Weights of a small GPT-style language model, trained from scratch on English Wikipedia.
Architecture: RMSNorm before each block, rotary positions, no biases in attention or MLP, embeddings untied during training, normalized queries and keys, some layers without attention, local attention windows, exclusive self-attention, value embeddings, value residuals, hashed n-gram embeddings, a smear gate, learned residual scales, capped logits.
Training: a variant of Adam for these matrices, 106M tokens, 9288 steps.
Each number is 128 + 24 x the weight over its row's rms, rounded and kept within 0 to 255. Layers, rows and columns count from 0. Numbers have three digits each. The size before them is the row's rms in percent of the matrix's.

# layer 4 MLP up, 512x256, rms 0.0954, rows 215-227, columns 0-255
088:139174093110090140142120165142166170129083109120150129136119147122141116126100103123126140089134174125110118090157107164143125159114125139123095147124117133201133124119119139159086118164122126151117139119122144131109131161109159127148071106101114149109140155146151122136127146121140133147111128088136108157118171142133149127133123111134116150128133127136159124129136131117125083075060121138148109132097145107145123115088120137131145165120104153152167154100128166119119128124186095076186156102136107162118112122148115102091116125118104129117071109195140129113163142136095152163118141145170099120139093106146103147101110117148125121112131136127176128140104145104087103136122093109102096117155137132144089101147157142115153087124098160131164179100099124163116149114099169
102:118133124171127091130120143141165114147148093151133164125100121130144128153123115106181155153115109125139119158132159079124105130132108147103113097170127117156130132066125114128112101100108124102067164142122121115137109111130095127113091152132144102160110108133166084135130131139087089113129099134129089125134120090149116095124088107146135075135148127126122121181177138102131117108166155123134127134157164142133111132146118147118181091153100103127140133084166108109133157129111117115113086117108113143139091111093123091137118162127163126133106102140143125119138140162139148147195151089135131156142150123114127135128172159149092121102118141121142115084103116102125124204115092118132132140123138121101122118105137126134106103161170151225187137113121126128130135143128109
096:114128099126137163137098107105145158142125125101128129165130083102142131116091118088158133085072170096094152171166112114159127120114094125128126069122156160088109155125123101144085122114113155119146129153066161154109130094151118139164123138068130177116130124112133114139153169150132131109152111060075121119129104091124151089124127155137140119138131194161071111117151107123142136068127119137125145108132140110157151151127129110137088142120121139111106122110148128083139150104163134109151108095080127121117152155135141168091082148146119144147141140117140115112121112129180135121102151115160122115099106122150109125147120134170134170106140137134058151149118141102144117145129152143090119152162131132137130124116111118127163115147130102141098119141117131103108094116134143
088:081110154144098105152127152161159102155098110101153115128107163123128161123073156104177117128099153105118141146130161115121134168220106141088110132151149144132152132122130175134127136098103136131118123112118150119172155151129105151154097123155122160144118127187098123096081155122170160140137132073112109120140153134153111157190133105173118104125099123131138090159113135116125116157111133135107144155105087136133142168090131129123151139121141109148138127099160091102182133117143170099146067131149139142089156143114138108108127099102139142118119129159109137131130131137098178120123147175140120109133120123128118139146127136136121107140109129128165115092151101158157147124134139123148122109153144157147155138113078105090135145113130162180170154133153092121104113130103136
105:123126130133133112093152129120130116097082136120142153088128120141161143137076157116109146104116144148146085170140107113124139104096124096165137136136140119116159143118074139139130146142104117143107106151090115084100094092103115136094061132104113123104115133164119151125108136105122105112122108157137124120123109087137123128127166143131131133135089145130129133142137151137126165109105150129124142179125142124148129146119133140140087115147119117175118151116111177166100141147130152121121146113030121139197119152119110108114185128186134076093126131113155060151155113109091096153134134114141146124135145105163122136097128102197104119114084148129114132096116151112129129185119115133126132136101107126151139150087147135099112132167101167138129137127124105117084132161131103
107:062112122126089097141094130167178129143114106168120137109126166140129146145162121126132163124099124133130120152144133108171130146126113136079140091150136127131109106091154111091136094119108111129139101150098075149151123129134106100133056087137154129146116135143172130147155167141118105098124058133138130129142142134140137145100128091132127102102098109124084108204128138109169106148091096147113095134087160116128105143122074168132116089091105129137100132167104118159148147165172145119138109182149113127107137105113140105115135138164149125146172147192108109139089119117141129126143137126113123127142148096103098121089153112115109126105126103120109115157117156140115134122144160150112104152108117136120174133145105132134128144146120115159138169155127141152111090109097151
102:150137130110145115099107141161108149129138093118093138158138100123166100089068129139126147116128123142109093092095140092184141176100114124148123075117081113113146152149111088117083116158134119140114134099169107118140100101124112154158075111110092123155131150166101164192136111138146114118109143088131125107121161108095128148115120118157133131108119146108153133116145150118126125120113149101113108087138143101117149096155163126118096109078116109123083122125123159130169161111133109107069129115121139095132080108121120155169101144165099099108131137105138113152106130164133116140111105113124101130138152115139128094141175163142142140087114137086124100099140146105090123121120117193114140159109119111109131133152134105106077073114131101131090130104108090116133117123158132
098:149141108102112108120157159101136138128093086114112115111126115141120114123071108075124121104095164129109119196096141091120153174142116107122146125121115126098138124155126116109127120109099127146150168122130112133107117133121080151144112098169114166142153087117089141159102158175131128141148110083100156113111176086137127113131140131127152127101113146174128150133104147124085088121112077140118111099087139097141152134101139128123134103112136150148140114176110113143147146132101100121155093094056144122128103153145118131117122127136147100128114131113150117207148146145138144131131084085148120138121133105137054149141144142097152186089130113159120113114114127114122146134139157167139127129095098127142085109099142096079113094147133168150140124099142119139119123154115124
094:133133105141084094099102113106104144126130077150113138152120111095083118097044111104128115107123116095133155122113180116102147166112134124124101113186133164094137103107083171131091117129114136107098149125105123124109153106153066132129083118164130142141114182115127140114114136093140098149161105140118106136145122078095148125133150129144148079152125116160077096136100147126089119095148140152146126120066147106118142169103153137120131134131120103134063117112145148105120168140119117122111129108062141133140098132138104104111124116133113098111118106113098119161137091101117074125121130128166174098125124113147104124110114118147085146134084144128132126158104124107124140108159117128101150120174151149154161107144117107099115132127147115135120123156151104118140175133122114
077:135133088133136126145176106143124142111082141076135137147136145143137113132140152163167137099144192111110122091082161145161135115126133166148097133165117118133130150096117100131126127128144150124135120145103120146144139153111105143118078169166118100143124101146091168161117152140111110147126162133076128130133127170123120126159082155138065086126172160086139132111125152148110134145103145143176133081156157154084109076115131129080112151165131111118113125122118147097172102095138129135079136130167154103129126088148125096145128118127148122121090125116096155107162098139098140117125164138129147147108171106105121134186129159121135131116097143067149131118132091129106167124128173124146142143118111088113098125157136113137101131131128102148127102150123082119152150119152123
094:096104184145149170112093119128171110121125133158160111161122165101126156106111112120135122163169110107107086167166105129148127157112119171133126102127137147118145130109154128124133096128084116176126125074183105118138150077118138117150119125107115105113112101124099127154136119126134129115089150157131093132168098153129133124129134115154173154135100136171144143141151119131164112129141086102030137116150130115209140147117097153129155124096127130150123142122119134114104129152167133127091104134147089122157133157109132139108144138111126122142158105138148112136125126112111091160144132116152097116136143157136131085090111147101165109125138120123127137151111187088129137150096123156132148090098147089157145112110153163166141114139104129169135140093139140100102119147178139
099:100138130166127134120110112131170118093123165137181176129085138108159172090098076141096118131091149097103142142127140164098099132099102167127108130130127117102199158127093189139111112118124157138100130139125118179136155071104122113138142133124129135096109115153121165122137160112107122133139110113129116121118144120145122124097120131138138137146072123164061157138177185125127098095151090131110110142138119127172178092106181132094118129084111140123117123127137175132090093145188114121126123144123082150086099100115117153125134139125109132111103136124101126154128089125092145114117161118144128111110116116127149122106131121139160115142090151122153133115119120131135127159131105178148110147132153127155119145137133104123153132108104154119116176099096149126135092122127166
089:120109170148096115117105105128113155162132140111064121109077182133104134145102136120147158128123122129133142114139088126113113117114108121110150145116092130137143149160112112139141098136107121096140130082120123097125137129144147145126166098151125104142153151141128126126169140132133156118140089098107154108111170105104173137117090146107145087106131131158117113111161127157109108121132134132110086151162130114126140140119147115126166140139124106147197122108155117119148105134121159100078132155145155124083103127132129117104079145155066136107126071152105125110115168139173119145107124085156166147116112091115105144130140158151130185138081145086173068106104145177127109141138158130140115123149124137087128109152159075110147136181146177142123122142133139137130105174116121
# layer 4 MLP down (transposed), 512x256, rms 0.0871, rows 215-227, columns 0-255
095:142120104146152123106131103132131104141134161137113160152146136069101120161136154127129120100086166103168110142125080170117156111073171110110123176118092104162140132116097121147119108114103118095161167139131121152128066140145168134103105161132118087149114146125114139155154148147146111144122123143142123106105137152101180101147096170131133119115157135121110106083154125170166119130120140130134086129100139119136108130112125110127109159132122137163108125158170150145152133092134081103180130152178128144160165119117112126073113117093115132162100151094121126105143118161109176128098126164155109121092116109160135139095141122104140102126127144113093133085121165113140153149147055143078147084152139132127157141120165152144136108099115151122126138104131132116117126162130137
102:125110141133150093126117132173087108145124105166126127124164100139146090153169144079156107122131118131116110126125087135136083104080137146125129132104108128169148122097152080119140143075160154205132137191141097120109148128109105148108113117118150112134125109132143086138106122154088107155093159135111109096158150080132113137105102163169097137119165086120158096133147108122113108141146138119164078113126108124142125143113077132097150127078118113099127092066093159090124133120102124116119110155147111126141089132127145111084128118094148151092152145110138126125135143133122169153116127122138109188084141086127145137126158142141116126107101142139165174141119145112138120118141134108175141092146099112108116154111134144142137133095089144131138129081144119113164138119106129
101:126108127103133135141119146121140139106116098107160143106148149134125093096125120125091162067097150133145137143109096125126071079098128120085121104094109147138144126114128096170087098167113102078096116151129142129100138082123129161119126150089150135102134134087199149152132159153155121112157168111155124142161133073144077099114123102137167107118153184131141110123142119117113138062151130104119142139146132105139144156144109112133121135106140145122115102127130208124134140116178153103136152118138146109130175142177138130113127093131109161147128134123120119143129096119155141100133129137144098117132131142109100124116120109114129150138158123161119143133126163097132124108124159099150091163131108107142168097113098143081169121085100082130115147114129108081137119110148091
093:153126122163127140136155140144132134109157148157141119099119106161126109132152152137073100119115136154178092123095151104102183138144132137126148137154106151119122102136147138157156101122139151144134118115120124087095175137126106139136074165150137115145133128135093080138144097102151069132148113095082161112147128094130103138126155120110119158112138128139100120110122124170087128142139138123132146188131153136123131123097100104124138099130255113136138154105160074128130128098157102100103145133096138071138099110153146164164159132160140101159108091158104133127142139123128125113127138127130157124150103169092136131147103119113148116132131165151104139111108105122109137128126127138137115159150159125117135152160166131137114125111128152136093114142168118123136102105122106
105:146133131130144098110136102136146166137175107135098085128137101111161121173073134148111116111159135124143096128185143151122105161158120150142112145124139112145147118125091082123104136151131119127123107151126125098094115133137130148122122177138126139151149110107115125149153098095117115119144201155105176095153149085158130118085114131125145177130130108138113126060105112148118121136167116179132149116124094132098139150112108118132095102145156132102114154135146146183080130105173180091111173171105109116150162127083088133164124143153169113113109114107149145137129119107095118146171160099106129150119140074150149107141103136127091124121129162133108146106086146118117103193146091147108114109099117117139158144120132141146113110123133160105125126096129151121140126107129104
105:114153130097110117156135127162166135168133132159151154098125146107156162145130111130124131177118178168122125160110114093155144145120139120096140121150136113104145100103149110122109138106108112120113093136151068143110187097102097076093145135181148091132104161139125132097160122126138151134126107150142099103127120123149095166127142115146178099104127151092104139156105134136150152131132124116116141120112125152095083178108156141087147112133123149145089124161117179158163125145166151125086100156163112133160146112116163079121136143143111152197143131128099154131089111115109133068135092130107123128112166147115141125114123098121150119119149132165126133134114116147154143123093157099124106133127103140062138140156097124106127139117105118163096142130146167163104141101123165
099:132146170129126121119142119137160076127125113143127085159174060138150113117144123131115094141141096151140110099142132127110125129114173141113119097092117108134142095126179145079100162119148147154124093152141162115114129134113111108118153161168162136078164123164139133093140117122120186141131155141151168111164190135130158125108179117157146165154130088088144152118067129147134131184104179106092096133071105162141162100110136110109143124144132152140121128149130101137148136107112147127052120093156070131121115135133140116173136148131146125084153140111120113173106131159114128116142147149107106124146158156133145086138139124111148119137138102131121105143131126139123123105106109143108121111141140110083152164143146133104097125097107137119152106136120107135105126163119129
097:199170079121143133103131144075131162107118128139104145120124151148132149124128111133113145120126136119125146130111102134106100088118122112130116131149141138139134151132094122126127128080167062112103114107149122118126131123148134156085132130126106134116108151157161146140153203090136062130106083114096149123149119103082141150108093105172064095138116145132132142109119138116130103092120134144178172131115083116126130170150143137134131122082146129134107129175120117138126140115142120105141157112112133111171129146134104143132136149076142117122104149182142114134156103133151113106090146129122134163101141131190143166129110144149117123160094114140152126121141139099075123112098165151121100147145146178120128117087103128069151116131131141116173130113110139104153121075143115
095:119139113126128140138140141153102105128169162114133092127153141096153159089136138147122110120137142054139132114126122140176131120145136111144110115106115109132117108142106084157137121092109115136106083164151107117075096122114147128127084123116147118098097108120126131132148131114121097135091138120103158096156139093122122155156116142136121101123122121140097110141114163134117139131102125152218135118128092092105150144148104165106102103151211163101095123144150164116122133138139106146128095129107104112165116127127126110125136104119124116141168148113129089157128059124127123107120119104146124167127114125098144127136148118117071092146139116130144135182114096139112102133141102133143124139125077088109082108176128088143137113113126099108134125059149133071152183133146097
088:128097121148140165136149093100097160119143113125091106119095122127115136114121121143113119154131123192117085116099120098094134099138127111173162131129132144122088136159163138113118158154146125142150129112154112132158135120107136163129116144099114150106153161134135152117116147161124157095117138147137120141113140150086119140086129125105136104126103172110152113127112130131171160142171143096255149153140123163131151112135173131110107097114143146126098121129148109113123122087136140123120080163161115154172159130132185169152142139114139152090174137134098127166140129097163105119126149146123141109146135141131132110190112136156125091119100148090154129122128117106103116121127099152127134165108129126096148134116110116113083124125107106122114143156084106117135126131164140
104:145107098161143070114130090141094157104115130092141145075145127099122124127157119118135144162150152135141177118150122119142116100144120141155118134140131074116119124104097138126127134149084106115130131111127130146189110128084104119112125082126087104161095123107139123125126149142136084141161102143120087090104102133153130101117144128101066102103117128143120098094120113123123118136139138119172122143129097114112123137144161179117149110131126142143156187144104128155140120130105128117156123077138137143135140139112125120123142110141136152139122171130136138114145063144142128120134141122051192147096147114164131143154163114151068108147086115137125190131135121088134103106132116093153121098158150106090158106157134155147134093138134090133088157133103083124147170108123136
099:146141153139154069082085147093103084136139133175149127107128122143119084089082125153086164121127126157156157107097128116123140100135139114097138112131144137111113147139141152129109086144154117140139142162159131105125144123109136125159161107135135125141112118126085125120107093134121114152142111087150130136124146126118146145136165147126130098101155118161153113137085132134121119098139118162176116127136135123127110094085123145104112132115151146131149148121074112117092188120159148130111114170162115086107150123112160123143142163125104165141152113135143105085160174125131179067128143066117122148132155119114124148124125099077134118148108168167150133116135193149154181133133124073166136098077100097132130134109119146116149162120128113130123097122123137129154139146167094
096:149117156151154105103135118097121119131098139111072135120113133103146123122144138118135147149132078168138121131161141122115102113149153127125107131165092154093107141140121148142127144096156151116145100146108173166139168130124131136157240149120136131136182126156165114125124145114128184125148097142100111118127139153117135099133149120110134120130125130113122161115124149144120143145119171142171129155135105137088176087133104142166149127137255154140138130142101150121111115117120173120139144117139115168095149148106112134127133136098139096134139120134105119118137121141103124122132116127121134110112120119112152139132169101126142127177109133112142102148139095106106126111153109171149115155173152106140114113161175132148084114127166128126157154144129162152152106146147121